Part of a small language model's weights.
Size: width 160, 2 heads of 64, MLP 640 GELU, vocabulary 8192, 5.78M parameters.
Architecture: rotary positions, no biases in attention or MLP.
Training: a variant of SOAP for these matrices, 188M tokens, 2874 steps.
Each number is 128 + 24 x the weight over its row's rms, rounded and kept within 0 to 255. Layers, rows and columns count from 0. Numbers have three digits each. The size before them is the row's rms in percent of the matrix's.

# layer 8 MLP up, 640x160, rms 0.249, rows 104-309, columns 96-127
105:083134143136155134095119178153108101138150119146139135148121127132078172108110140147117140131136
120:123084137114142151142148147135124158123158165124152193130136142121108124150097144174132168149100
097:140126140113145100166136141166131115174134191127105130149105096101143133126129143128117090146123
092:095108133145094138165134160151113124095132157100138103121073113159182112138121118166092162155136
100:113094133120077126103113127131167115157132111104153149113125156129134141153119091130133114119174
091:101115133148086107158144112122126105142107134108108171123120117148155084102152131160105127122142
106:119109136118093068117112147150157133133131145111173149176133134125161180158080128128095152098163
091:124132148094166109185108126123155143176127125119133131118143125118109135143118144169130103134098
097:161156113125107154122142127154120142185102135095184096140117076149126153105139153115145131124100
105:122129137159133129083094170126131087098126089116126117112177137141128157134135132142105134168172
102:131141127114112163145152159173145138188138098113104144118113102126109163139138108152155111132135
094:106149113158161106142082103132139107094102115100180101114098141158129125125147098130150160099119
099:161124138089138143120089139145111122063135119103125129110109107127147123102147137118134114098157
098:116145134135145139139164125120096116089146082139180156120106122156132122111128114141107136165099
113:104137100131117084130153128130182128152127132147114106126090133123119121139143101101126095135095
088:136124125106159157114124101160165112180078101147147167117092098069165107160133165123179148113102
100:133066183140144085101149114099117107133125115109138123104099113077156102144153145134124093145105
091:125149121116118118136095110140101130148092117160120053143103134161174110164124141127142150134130
104:140150142129173105112125095126092126117128133129110130121097151101106129076154139115126162117152
097:098112067124151139194103139141172110118110145102086139130102112160162144082143138094150150140114
101:121114087120101116083143119153156116139136112110150136110109144157131129153176144133126106120139
096:141123129088130113128094120125109174124128142077122114145089090088123152102136157108096135150078
110:129097093157171175139116148142129126145118087128099144119141093126075112122140149124119158108127
096:105132134146116132157117121168096118135101147087119083142143097122110137091144156114168186130138
105:115111142119134120132149118085137107161114111102180121132124106150136097101125092112114127077110
097:152137114160131158064120163135175168109137164123143115118120133148116120150123126150125181111118
099:110134154080128138140149118112094141127100110105135171088076136170113106128106173190150121117133
096:133121139103104132106132135121133128091131053138126107139101115141114115109124110154118125166143
096:100103124139147090129146110149116115187146116141095120114126128128134115162145113161133088159107
108:116123095145124165089136112111151088086120096151113111120205125120121136106106119159120135111116
103:106121159130056101166107128184146146128139078131150137142142106103123127134128143137112141106110
112:166099132139112117194142137135123153132090140092120142108118116114161100095117101100099086094131
098:100117105115146114132145133132148070092126101100125135140115108146151120153134085132181149168108
091:102134161158146155117130133092136105129052110099132123103148126154114100156137150147140105131116
099:113150125109116144154102134163110092124151112138187144109149176108122109125113130134160123198141
104:136119119187115099123154128104069116134110121141162146103097095175120138123133111126136147136104
094:099119119130096145123125098122074114131140129123105118135110115133116106134096103138119146113152
109:170107151135158085134119141134151166120106119123105166145142088101142100097109124162106114136132
114:126153114124118117100116181143143092137150100116098138109106090125092143105149118139176116143106
103:173108163120126137152121168171105109130137095124136151106090157171119142133094137143108120150112
100:131091121097177123135152140125163128145145154151148089122164124172125130069154153119130116111111
104:117125095128100123104164171144132115148095153101141129133116141096094151139075171147112164128118
098:140104127135101149103104095141137126104104122091118131125133110141115131125104152132134119148150
089:102139164144082104140113167134187098139115105165141156131092114138125140132156138131167082147092
100:107141109141164094168144162119107108105125120142141118134114108111091125096159141130097127138155
095:113144129158152146119156146163130168137164114141134105132128074153140113098109173074137162147110
104:138160107143099105121094167133143085120139095134127082156124126117124121087138126120137172135159
091:113136150123104133126140126146128111173098101133155156099152124190093106099093162107127143158135
090:102079130151126201132126161154128155146134140127078137097189133094166117131173122142122116133163
107:143108165130087118137106115148120129097159123089140092167132098080141127119130101112159051149141
084:178076114121121119171098116143138125178090120114103100160152096099110134095143119132090128118130
096:128085125154142121114100131139127122120106148124128103126126140151128098136115146122125144104146
096:126125122124144121198121087127096112130147143104117125106145145167103170137126110140139112156096
099:112104114130139138146063136101091101117125165130170103122133100119095161125123145127106112118165
093:118146136103117153116140141119119110139120101113095154104104130132181064125145132131119087135170
103:106149135127161163134144125111100115100140114138125123111093156101142104107062134123126122094123
097:130072102164129121111127142150120116156141093137139104092131140156171113127151095163105131114143
102:079138124115112116126155095143114114116160142154124091137147138126144096082145159124156149114112
105:113146129170142135170126110102112078108154120159087103085081085098116104156117140148110101106187
090:118114121134139145122137132150101103122129149098120155087088148145133121163135120155131144130129
092:088123128127131159107102112126150118115137128092141116143151122126120148108138181126102113111109
099:143136124152145102122130103163119141089174109118139177111115124138132105122131170121129147130104
137:132099132148159150114125119134130152129169162135160108110118097128172089116144128164118120135109
101:112138080153138125127150112108120125107081111130123103155128058128095135135074097160125143101084
097:139119121120135184122144127174132121102102128136116120147135087135174095113129154114114159106139
099:125106144100158124122098121130100164118136167114090174092134177132144117078135118138135138147189
104:131105137141117117077099178115103105130114127140124093136135192134114127091176116157104114114122
097:135142110174120094108119179101101119091150126128076129121130091139096114121101104123171146178125
101:168103143130112077156119094167128151107112180127119114119131129149145106109152122103125134124111
100:113138164129091174141115097131124105106129135134157087140178134114096123143111102155141117153154
102:117059076075129109102131139136128178091125115128120098148123107094118127116126102113085113144158
097:114167139140086149137112101143132112111125182119174137097119136137123111112123161131156146127108
097:122144098122143153138110135163172122143184137125122108134086161067144111128135126129097141109094
105:097111115115148174178121128115093105086153097134116076101178082102114089091149132123137160153133
118:144105156105146157152168141174125103101137143142118177099138110160124116155156189115138188191112
094:146092108151110121089143080125194151137117056148128164101138141105121142114116136137144134139160
090:131139141136090186127106178133132114106154167110139156140139132148151163145118133114191102148141
102:081152125146140082155117127150079117118171131124114145139137113132101120192152108143146155182139
099:156121156124135164167165131150140149143105103105157126088134127129123094100135123148139129104150
108:143147137151073127114150127148159080141134171123118110082152118132144087141137132123155116128080
095:150132137091164115115170130118159131109163157120141142122093136132095140108111133167116114146162
092:138164131150145158142095137116090173105095146143126123124125074135162079127116128148076105146134
096:105146148149122140137092148163105124147139095108092040127153167116112120132165094105129138151120
091:091085115136119141162120140143127141152134129113144128133145111123153148157109098109166120150104
097:133158124122130122141087109152129142117089103168119117114147080100136119117130161139126143147151
101:140112074127129163120167125114118074173132107141153116132165129127106103115132118126138136158084
099:095132126132100181148092110128103123082131162109135133133112112103124103105110113121143151141106
104:116145143095102148128122135132157123107115145100146112134109121123068104095153115148136101130097
094:110106117152180119108140153108110186137138133130105096110139098099103112091159133131096120137129
099:098129098104095154127111149122145131143153097077149123105139093111107108146143128110130128137182
105:080123132133122165107134141123158137124119134147107122143098150083127165119114112147130093127101
098:121109100109123122130162127111159052109150113117147073091153149132148110121087135119132100134128
097:166140146101167135176089187140056118142102163081140134110106107119138092140112144120142121147119
097:135117163107161145128096054127130129132094172099121143125142105146124133118155078162143144124142
098:128127147167156068165132136142137153113082152103141131116137157124152121109114120108143132141104
107:127101121120128069125143153137131104182160125135142119111137068102155144159156109121102167135102
099:128111083104117118131130142162149151093123147157123154137157137109120151176132123131134127127115
099:148117091144161130087159107136074130078146136087106101121135114108144107110100105138126143085138
105:165117122138131144104166102144139177089152111112106149118119160096091160130092111115151069123117
098:129111159083100151169077178135119146146135108145154185103156116176067128130147156146105118089093
098:164109084088136118120139132150118125135121120122111137116128141103139094133126150141160145099143
112:150126139086125100151172117146115113160116118093145124116139114125117135093148123128101175108104
094:133157136124129153106112141120142147157139157115152130144097120164148126140127137160157145179177
106:164130099156104127098113131092128129132136129113106100132113130108117131115132117119140107161106
092:118093148138149160155126117136123096128071127130157154086115139087130132112123141126114154169132
099:158121108102137162114113124149138124171096114150154113133130126128136124169093110141174117143118
092:081096163159140124131140146128117118120143181161139132153100089133127118144091133150133157142051
094:129094153101133149133160142137098153164138122141131132138088126102153123142161146143162117138145
099:122102124140121100158114161160143129102114132137152090111138114118149105126118142097128130123132
090:161103123119096091140075110132079132115144098147165138171123143108175124114127139092127130156143
099:129095093126096158171112121180157144157147182146122135104121117118125104118155115128119167091165
086:085162124144116187101119144121111162134075133149163154136137109075172152091152154148115095138156
096:100121101131101113140118100143151143141142134132075154146172155141187103188071157111166116137130
106:154138109140122113097120129096059123102111154131147153086099136136137099111087164125147131116115
100:132083123150119125123114124131100101124075119137115147118131085146145114141104114138102162121127
100:096131099126136153078134103162163163143178135162133136133150131063104081184136156131122082101144
098:147125137121153116112125159126130136150138058095166172119122148156121110090131147092109177113117
091:134162148119111132143096128098158158112137089107145150113127148133137104130184136126114082154112
095:102145146111101104095127118148134118154144162115148128089133148111108095135117133156154108161137
101:079146086161175082103105136148131106141162095145124089125161104134099112091155100170087122152133
105:103161138086161108091116127140148165118136123094134108133118137064093146121148138140128154165144
110:122112123127132156111108149155113105108128157122153125131116130098142142117171087119126161138116
099:142114101106129116124116139093125131134168152108118100112090126115161131088145111113127118151086
111:142134129114068143144111111116128132098096144168121168103147101122146103120091151164098111187176
095:147135087120068158126128139106111116162124129119108098128138095129114100120089093102169144132163
091:070155099113177132161098168112106109091105104145120171136118099142125091115127124177170126138133
115:080101140158104140123121160159157145188127145111172154149124120111130073148131136179125144112132
105:121123122165171154146103140139114104157177112138169164124111125118141129035134134114128102104127
100:084127107145117159134130138155184132129160123153123139121125168134123125103134116159124145157110
100:079114136140127107147119122160149158106146132086102141115112108118117141137131093134126122184106
095:136138138113114141121094132126142116131104151135144093128140147128106102118154128118093131100071
113:080112139145119127111124177100134140140114157151109140112161124094100108092095128129080129113123
094:120132149180113177112157117148164150133125146127142158125138089084108092124108124154135140128139
103:113111125122112147168135133153126153133073127146121129061117108126157129130112133114097108174140
092:124115096108126128158125120134136133113115130109154145103139110130167136123144160115135134122130
092:137129069142116131133135134134097149126107122117077119124116163142090146088139125131137110136146
099:129142120131127101154125135123115108119162127093147124123179092117150135134162091128126110072142
110:138119100138111122107108128153103126110131136123129143103152077153111139139131127142128105160121
108:132079117136151151172136091122168138144145147112136166120163093135127160152155124144158109111129
098:112123091154127144128136156129132157105142143100125172126138099122115124141162130129133101110067
109:138120119137130137089107121146139120112103078157129129145093123127065137124106067136131142135159
095:117120163132121144107096153170142105149102102132142089121132065130134151148152137124125069143112
100:166102118164133093133115154124105117148163151105119118134094135112083139136124116196141121186133
103:128128114091115103157102117102102139119160117095174143117136099150131070099118081148099138119126
124:130085147135154100092104168155159141138102127116134119124117100113119118110139098139127119173144
097:095090149102114105115134122140133095159123125155123133131108130140115142159151107109112146127142
098:171131151112132160144100109138128131147106135110173117112151125161113097112139066138123118130116
094:129115101158114101116109126128117121175121094085130135151115147129111127122148116096111077122139
099:145102131119101114110136146158166144121121147139153124097146135158069108083113139114116149154132
100:127118184073150146143156143138133146103139139084131166149117136176111101085144097151134126123107
088:141150172164084151123153117163107146133123134138106103096147156122099120148193103129153155110116
097:126148137127171110150146143143125137113115160119165115113172137133088130146167157151130121106082
096:142103119080140167086111082136098145119134177117137126106145136101146111123137120136162113123155
094:146091132115097138141116156162149116146102151161136147123110117148134119115147147096105103084172
098:122108073077155129158089130107103164149115133145151112125109130160111114100182090148144128137131
090:128155119151137116135153127164122118121132117101113159113127135140130118147168166112117145149122
111:162102117140122135124172118112130136163128101101096110135132139126115080100112159157145108142081
098:151167116172076144122165141136109146075163134120105186127110115119190138139152128140152117121119
107:108111153106129090160136146147136118098105080177098141110105108139115160158120132128109116111137
103:079142133148111150146128160145153108136143148144133121141126111151104141154169155113125119140138
105:131133150118097119126093116123113139072112102158128152117093143142097147172122108145114075163154
097:125125157105130160139095109124102078119156111113130102105088122108080140097153127160131114119115
095:084106153131106104139135170155134135079139098113075132117098142148085130123161105108114106131167
094:079146137153124121137151144175112147113117173112110132118107152139180138089151193110141170184129
100:165106132121103173176157158107144099175122108108129123120143137108071114136147111130155099146118
106:092119119168183172152113124116143107133162136112111119143095117100126132128135140117100110142149
103:089116144161090115095119091089141153123105106112145136106139154114111095112096121110118101116116
102:088134091131126132119136131168133131147143140116126152149144113142120124104123144160121100116117
116:160144152125134131133131107087103112111124150154105095059135073095161110108111184132140126178151
095:115123090129130108165106158123127131136096142143156075151147124147128123106135128110136079141144
087:145125125118124122106132134109147122146072130158132195125112093139136110137131125111130081145101
101:078141135087104167158119100124184098141152113175128097118160129105122130114130159125160128144143
096:137115075130137114119105184113150148201100116142145128128119100131103159109130089121115135135170
088:119136123187143157132143129134111147127070114119108111184131136145160089146129157169136116103154
093:140122124099143158105094128126127136146111094103110151140112118107127092140093103102132139082122
097:128109145126133173125120158121134103151131129106154143138151148149153085101154116159137154163163
099:179177119122130108155122134128133078124136114101156109135160126120105134121145136155149167166132
093:103132151159111126153138101132085138122166110104145129129146134137105107123117151181141121151120
104:106122128141117150127157129142125094114117116138123129115115121124122114114155156125131191146142
106:158115122136139124138146141087124147155156174153147141106134170091128114080167137121144138118141
094:129142125162159132179174119134126120157123166129121111142156132133130110140156128148156104118105
088:084140123084118125123083118138132125135149122112109155195098106105147116145145123105131134139136
096:147058102078132152106122159132145148130116147105166144119126115169146135133111112107118189118173
094:109086144159133084126069130156124143117103110153108092160111166097131070142073143167126131088087
093:141105136128104107114105119164141150166156124141149084069143142174107116104125129145137129129125
108:129124118127148134110124160134120151143126135143118108099155122117132140087111161088141151102177
095:138155102125088118158127140123147174103081081129142114154146154149135160079136109163135097110140
101:108076104131141105128150129159118145152125110136116123142155102159136153155137158103115091161103
108:111123096134143103106121153099085134094145128146113141129178166093112142137143119121130131176101
095:119130108150089124089145144161119177111134137144133150071116206127152137136105159133143127134142
126:163121147177127155129132088126114182118136154118130140110097144138153082143111113100094116158126
089:147157124156084130145198123143141162142083139131125129110160110108165086157162149142153146137079
100:160161152184123121118113137173123156152118136142151155110148157140109096073139141117156153134142
100:113094094139109094142117120091140147137147142134164127134145106113170101095120138150138091163084
113:133104092149121103155108123159147066112102151099115126147149103135145135111083118159126119169151
103:087128128135123133176143146123140091109116131125126109139118114124088141102167118150127166138168
102:116151107088104136168093147079174138115065081106138137116146112139099142101112172138089149154097
099:103087158140123108117120162136144107137133114121148080106113109134105106100148115129118118094109
101:089106085134106105164139135132152169119086101124135149128178203109097135134121137181079138164163
100:127164152124110115115118136159110130085151122122120120106133146085141125145161137116131144109121
095:081122160138150138170107072151163114122138159155100150160116125161104125134128174127107098107107
101:106130177140065157106133151088135117142132131101159105095153159102134101137131121156148151130126
101:099173112136172145134111134139133136099124111123156062116121144099156159127131122125105132184123
090:158119108178099143091137127087062136071123119137101126106129092166125119120130111152151154123127
091:091110145156161166149136107143142101143105111132150092172129134138086122138113167139118137108122
099:130141110103124116170113156135166134084124137143150136106128143158171119115114075114088142120164
# layer 8 MLP down (transposed), 640x160, rms 0.237, rows 104-308, columns 96-127
105:141167118148127114118134120084139123109143103147117119151131099127169139144142137149146140194125
122:164114132142108144094111192138117114140090141126105106123133151126160185176100115181155119136111
108:133102187096123101140172116176179118136145148135150138163126136182148146126176108153141126153119
086:163170129086133134128112112113134117176137123164164165165186114065199109126150151092130138139133
112:134138113124124122149099131182117113147130120169110124097103124125095101120126075170110113146152
087:130118147135130132128095142148097127091151155159149123093114147126127107134152095137093171131130
114:130165105153138151156144162116138133117108155125139109149144125122114128134098120127131125144164
099:127139114123139154110143099094066114117086097182132124125148181127136119120099151127121092166085
093:181117174121119119120135107114079093118153135124147168151131155141122134124124082105103106144136
088:119067107066144108124151167145120142152123171130154143120117104112171062182133142115153108127097
089:125152091113095110150134149122133080146128136116105143164135137175134173131161103147139071179128
093:109114154144139127139144089152140157099164150146114089103109141165106140128148163098118122100138
104:097093110110112134117121122156142142188111107124157117171141113128097147213108137141139181110124
104:104097161118111170147114119107110142165137123135115156134156139143143083126142129124140129143163
104:127127115145144165127146138130099149107116113128124150159138103114174118171107153142128145115100
086:156127148119121129163149116121132183147173125165125148124132167153112140109142111141124124114170
099:110153115148135163111154104134112156150166121171156101115120115123113134099104162098136164150151
099:111086168110095123121144166125152143146158132111142125103152067149110114121171129129118119143176
098:139121174135105076108160114126140165146143143145139153140150159151106171123136142137133159145116
096:107133137117136142172133086128146167173152111111106135150092131109093153094122099148080181156109
104:138130138124110143098144109148103137131167130140157125109103082135147126107106136131122153152101
102:120123116140164133061136122116116175139177135125135134109110110125135154136130118098104087119105
110:122118108100122128129092133169148150145133121140107166128116122160140142089115137112106133107171
089:106081122165119170129148138102117121143137141135163132116111166110128194127169082121103108128139
100:105130105090118117161121117202061155115096148133140104137154138149151099109114131124150101128129
091:094137165095142152133132127129167104162101141121130118143161119123114128150112125104149131152077
107:144147160158138120115145110075108122071167131099139161113124131150120113105092141132097139100142
101:172173093149138149108155149153112096086113155105106104122136096134164133193132106136077140162124
106:133161087139112141144105139109122138106133074120101135098141161140098156223099130120102185094162
100:113130130110134140119135139153139158159119143138121138104121195129152114100123113141126127170130
095:140105143128127127120145117129151117098135141130127138163113117100147127127136093107111159130157
106:106125129156146111118123102139128145078129144135112152135115136112244076150153108122169120121128
100:116111099126165153128108113140102115098176102147182142106136105115125135147096111112140117116100
092:155094125124132128097163102066177152121172122101144107109092129170111134107108138136110116119133
100:142147124149126162147130144121153183114122125101069128145108156155184152153110124156150121117107
082:134122091126110144152127156117149093145142163091107132106122180115194144111119112125108132149115
093:103133137109155110147118139117126099113079124130140125141153099086131134110168115106151124132116
102:156104131178104138121156114103140129120108147117152131153114118132111085107107115150157097109094
117:141145097093096122132143115094129129155092117182115109129137125140145130132155141110111152093148
105:141133145145144168186110179136151099105156115154094122094122130115114115141114142111093144144097
098:107112138121147123096140093153102129138143117137139140124098148100151100095163145133125172133126
104:105138154153173121150108119119142126159131117124156148197131084122107116151137107135155161125156
098:123160130187144127128118104171154141135130092165148167092152101082120112114126165106136144136144
087:150122108106157130124118096142089131062117122109140058119114085100139143101145108151149146152121
091:152127126177135086118151142130157111122096105127130092109123113121123187147138166110141117131153
093:126111131112129118121113123107146085135094104132135093115093169129185140112172119153099100096141
099:129079144172118121122111136123111066093122131179083130165146153097147128136160096134125128136091
088:133124137135131111140087140098142116174168140141109119092113129139111127131143176144141121113140
098:137117131133163102128087134115141092156116168133157132144128121126122103118111156123130156128131
099:153136150130103139132170112121124113116120082142112113129106155159128134078186112127134128136140
093:128173124152115141116150172123146145100169181117095115135107141138124139145123166156126143103135
084:122109108136181134115148143138091123154124161162162133089076153143114168150151149162121126137138
087:080152160127114128128126155154142108108096104161164127155170107150158099163152160161154120123144
109:134094069109146096122064109086130127101105166145088132130116155118118155122153135129164145133118
093:128139125135126101116102136115155143144124161116127122095143116156076162106137148077120150159114
108:125170133145113139129148140113097136127128090156074146135133144128116140067142134149119098140077
099:142151143140096128143143148131159125112103115144126152114119124130160114111155158141160139123147
103:159086106146147141132116123153157099164130127147171144105129103132190129095123110146119137143112
104:126141103113106148096126147135079131119146128136134124124125154105101164139123105109116105169116
086:113147133123120105096101146083147143115123145164163152146149090150117146137113156143104116121110
085:124141104178126103123109149129135138144147115132152089079113172162061123151133105129157099137147
103:120121163125151121131129109152132130130128132117139116154107082129173179093096113105134150126109
108:108114136104142150127147174178079119114153182112143115109133121125202136139133170111150127150098
100:106134134154125088126123148124141118098122113121156138152147150105114108140121103157167148176140
093:159119120107141131115122153131103127116167133122100167104141140136096162119143110117128098130144
097:098100137109123183166132156116095075077147130141129132135127124128110172156117096112132122153139
105:115116150138141097086111152097119136152098160127169123173136155155118120138086079132138174158116
087:110105159118124122132110130091121087152080120139116141129152147104187133131155144117127105125126
085:108122117156154152128110174134139171134129151116116124147116114150192107153106163120122144111130
102:099109149130119117122144079164132166127140111124092151135123147153124124045136150125119129100123
105:147131147115175156149108109171128118110098132114136135143128107091119088133115133120132109136135
109:133161113140101119128122153062102132113117137123157150116132116128136136112105137134127154148091
114:099179115120132162174163071151112153143186104118148148138103116109098138127133106110097114123129
106:119144145128141080167144127094167102091128141128083113118154124096126110091125132137097100146132
115:121129086155144160131176132126116108155113146124114127127133117146076115144137108082169142179134
092:090151114183164155149123164158133150134131128161085107142144131153183140095136088098113128098104
093:143119118139136156157115112107128097175113092151118095093100162128117141133147094141081138089133
108:158126144131109176104139149107123097131105146115148162118141092097139154122104102143109115109143
098:120105149164156088126134130118138099170124136143135130134133119124137136122151124160109094107185
103:120117144095120145144172130143113165123141090092157097139128122133082125104129135081144141151069
094:160084101153120124124105132119159138115138144093139122140141130136172151077114117147110095147085
086:158115146120132154119177118166118110146113065102152104161106156136137150190094130140119104157157
100:121117130135062118083116120123112095162129139095140136142140109118084114128118073148135124117143
089:164176141096120155124146107115113124144131138165109098155139106124178134124104128176107124095198
100:128121130136150137111138124117142119137102155104139143128105137162089105074108136148119099117136
101:060173110174112144118126151142138118133156143121121104147111113104121179082142148153078092116124
109:142142116130083131167162162142160170171159128111140119115142151156086159130126133170120099126114
096:148097143140152108094151148139127131129153156139164128130114148087120154090115126174157160126135
111:139124131124159157144150165144087183107119142105098155095130097139094148118159134079141147163145
106:143129103149093164156138148116149099130125125136106127149158114125140129104159117148148184155130
104:150146099100140079144088119133126071134134170114093158103126108130150135113113156130167165128141
105:084093146099153099122132131122118137091093140170112085119123102150115119139106149112145121092141
102:171144095097114128144154082127136092154163141094102132078099149108103141143126120129137120114105
108:105095109153102101141127151112124125101144112137104157131133145145145052125118148141117118146101
090:113123110102114140134125116150098115158163161117115156145146093118167131115121099125122114140158
088:112143111132074104120128151144124119113098111125146152122105157155161178100174144112139070122102
105:095127161073155170150087150151166104094100138102146117145050139185164165111105143086123114125133
095:165133125130114107167128117105152125170113139135134141123149108148124089089112123105152093130142
111:136125086112141091145142157115161164150130106142110164155117156125182110129126113122128052132114
091:129121102127103130108158097134118114126133140146125125143129094093183134128147111128107115152155
104:118107139122113121095162121123129136161143134165130154123157125112107147127145125125102150120116
102:122147152145099139117179119119165115136169153122121136139135159115130103110126102134077129106091
102:119120165119130136148117090149142159105097113089138101129157117104143109132144130106125158149129
099:103142176148114097142140133114104113180118107126116115096095136121119100116091129159134136137103
103:140101173117121106158089085133141125134117134138115129138124102120150150122129123161131111148127
109:139134094165085153097144119076117170138132114060116157139102101146182139139149110120167160162140
089:149161069148111083073123143105100065123091144118108133155118138121133115096098142155105156144117
097:131135146156140150133117144124121164141140115120082187123123176101168178114162115118135095135120
104:075186105129079175130149125139109092096119140089105119120133099125151152093134113141125091121111
087:150147091120166138116146080154146142097088149130112124109116157151102125090196117146094091148111
097:111132176130137176078142156140113165090090128114132153143153128151126141086087125110135137154113
089:105115140142151155166143148119094091137128165149104159118120097059120131202140115160076119138122
095:126117126110162143122134137122108126140167102114137147123090127089132125087154133145119152152108
110:137119145148173115107137116129104169124122129161121083138071111171103138075080151132141137146149
092:114167153121129124102199141123152143109139116153134128127151061134064130133130121097099133138108
110:103090097114126121143108120079133100158111132091142098105150155181083117129143127144101131090109
090:116154148128143127113085102112151139114116148144135125141120136138146132075189131127115171063146
092:134113122108128163103141143129121123117129146098133088121127100121155154104101160093116096100098
097:133123122143165136102115106135130198110146153152081135127109142075126130106087150107104118091111
100:145114102136129152164122106135123130154167097153164146161137108104126157116115169175163152153089
105:138150104118120127165148163160100085149126158130133123154095140103143165162101124118108148170154
112:132133116123180108109132087129099153144153108136106097165134168140129121110139111140109194152109
103:155115108138118182127133110143151125150137096072099163140120119098072093123131120149113139134150
114:114143118113142137192126120165140148135159113169132127155101141124109154165145151111178113095178
094:125109148127152119177110172107135141114151111082113108096132173160182097122134113111134108119142
090:073151149138138123103106159146104148141094140116124106125137143122104149156144141099128169135151
118:125114135113110117158102119148128095111095136120168137126169137119148173119153154106128102065122
099:150134123155142156131089108111068139114134048150124171142139101152165090131126123127114161126077
104:179160131142125109141145089114131151125137122145152104122156147068127117079093060145116100144132
109:121160110165093095072118140080095099098095099112110149169133128121094114144126140078159092106164
102:119130092091150136133135129128121161118132107116133129129136153159134127149103153146096154119095
110:133140112137103132121127126123138143102186134119136135150081104146144189123099120133163123147090
085:142144119122126133150125112097150116179150119134163133157146103145151109167119131153129113105136
105:129160125135109132157143092091127127116141157168114139104182102070129128130099120154104139170132
091:123189147150092132089134138152110106109130143169058164131155128161164129150120130133148129107102
101:165100173137114103107123160171150127128134104138146162136175107172071073098109104126139130132151
108:102125098107143106121128109142135130142095137093165127131114159088099120163143089082099147124132
101:106122134119117129085143107164099113150128174121145146146110113121199189166140133108152125101123
083:091149109124146111107153158114067079138141181150133114100112123125140132143132112133099107153136
090:159125131164115135127141150099116142188165154165124136122177098136163127141099130123117147153129
102:124110137168124104106143134163165135126105135125146139127138125102060090142121104111156126127097
097:144106137173114111132107142134109134131131132134141118135122122139124163156128146179100149141137
099:149170175156121097161143170117083142108123118132157134116065114119126139128142162110136154128101
105:133135122144126142140158138200117104139145169146121171139145172176105119108136113102137160132154
101:121113108152164119156129155127118110131177161132128105171169089182145193153150094146114108116105
099:137107147116108151129129124095099119160154163108090144090151121168137135101106153152129131133144
111:148178112160137152116163124112157133146145144106135107090115129114104149117116117167086096132106
095:117170161132135170142146121181123128109150132141132118147119118112146108147090161124162151135113
094:151165119082105086110146097151107155122116135132136124126138159121154132160126141139126133115158
105:113093100149119116142151118117088154098115153155104159096151123119141124108097090137149097128146
095:123111111100136112106129153135151180145140144090154115139120095121160084166101145143114096144135
093:137120102123113136127091154133164090125105168125096117134105095153180109116113107139144124119168
087:129085127133092146171080111098137147143137178105130099164119085145154154102124137157120153121109
091:076131101127100132121104151164111100159090098155136087091105142104140112147108094137162120102096
113:112161131134151126168096131135106127148124099142140144167145142131113123169128106103163103129152
088:143154101141099149132087123097152131146110165122140099132134102110144129151150150124090143069131
102:083144153130161078146121119160094132119121161133127166124095125171191154143129127137144132142105
090:138096111126122063118138117145104151154127138145140151135105135114192108112148120128121144095105
094:139121123159144138091156155093109124130091137143142125090104126118101124139174104127125097124115
111:157075113133090105121139095099108168120125133137114164141126171111129152106136098125178136094125
116:152107137140127134156163139166095147110115095095143097104129135175101163140093137141119097117173
102:175144149098129118150135172114135147147135157130101175057166130152154172130148136121115169100163
096:136089151120163159124088130084099078133108131103155166152156165146089115152110141119156132123128
096:169087119106127172110118104111110137153129139142118149140140136127139167188116134174123121117125
096:130090108154103129071149151148119079176144141141115101126094124112098157139155129168079104138107
095:126139151165122124076174100140074112129174075115170130155135149135105120111100169129102142136140
093:138117096123117104109121152086121117154208113161125083146121106142149168177163110125112122124105
102:137115153202141131138103109136154120147140155092116115080117103124087159081107094161169117121111
110:165139136108127146151143129137126102156151125135118117107150143129148119079100157108144066143111
102:129146100121178109111102078133099106105110139118089121071132114125123165138108111119114137102133
087:160149124117159133111146118152111133099153128111102076144138135129130130130137069175103152149154
105:146120178124139168125116163097128136144121117151151137134093165108115159184184182120110139155143
088:148141126154149129124108120132112106113153102149067161156138153152164158104114102168112132121073
084:092127113125172199072111152107149103083141151132101144107124138175121161097142138149110131090133
097:116129140093092142155131103139116134096147135080158113118155107110068122104173153111098120125103
105:119102120118121120116111109100149133105113151121082117113142154138151135076130129136119104099113
104:151139106188088106131071120105136148139137146119127118137121110125121126118137104192123126127097
098:149145114119148139177128131145150093132161116105105090108082125162173143132153116141128133152138
099:171109126161114094137092157167121125110144134154115133121123115152190133125119076134119145099145
111:132119193111092126115151147116131140119144096145141175133115154119139142157125114125141132089147
105:197149121117123129129134094104119111075110134131103148125130126165120140108138155107126165105133
088:153143105146114117142185178124116077132159098167091090061146135174167129155121113162131112105119
094:126137148165144087121135133100154137109166111117114093128156147133122116158164158125125070139108
098:087147109119123147126106135145134173149122120140067081118114123126186103076159155143146160128150
096:149149144111117127110139116121135091102116103114132166180174090103164140135145098114112164132157
094:141130119103139107107137153108142087159094100139095123154156112109148119080128148153146156130159
092:108095121153154103124096109148145138139110107120180169129121138125150129121108177142179115128125
109:158117135167188142153128146133109111095113127102137140114112131087147117112117119141086098134134
112:127128139146095154113123134123163118159125159147046117151161142105089168144122118107093108103140
094:146106118131144104144120120104094111160160121115145132194153148108124135128148142158149129110112
119:157102124154082118131132125133142137137124145130106157144122148126140112131117124130136103164129
093:179130138110138121095110089149116131118142173131168125131133124128154113074161122098092158126111
112:081145133121183083080089109157127163128097115120103103102108107135121091146154114089095142103089
102:159141133108109114108164092117166161132146118143179138159134128148111093133146123109105157143099
101:118101129120136157139107129160140119123176126127140099150088100105077126073126127147121113124125
101:123108145108144110160160144143134144166114150167149101105102144089134152131120143109120166121109
101:154147123129106134155116139145120109163096098168070092134144157093138155115092093109116128181135
106:166152139125096128117145087086083128116151125117111141148123143115164128119123143121104183121143
096:130144152099153173143141082095093131153137115142149155129157154144130120141092134123112112146106
103:106145170125136136119095152122164134134182111098091111100080138157106117175153158116112122124145
092:134110148089095181125139161121104124124112086148123109093103104098125104120117140117084138126129
107:097161086129163141080149163134166142089132117101127120154164146158137091112138150160110114132082
100:154165146122134099141129116090118107158128114139184091138084130075135107134089137141114151137161
090:107121108111132129169125148191161121151157137120148146153097192106125138136145144108135096128159
094:128106127137109118133110136117113118104157154099092127132126131087134116157123218119141122115077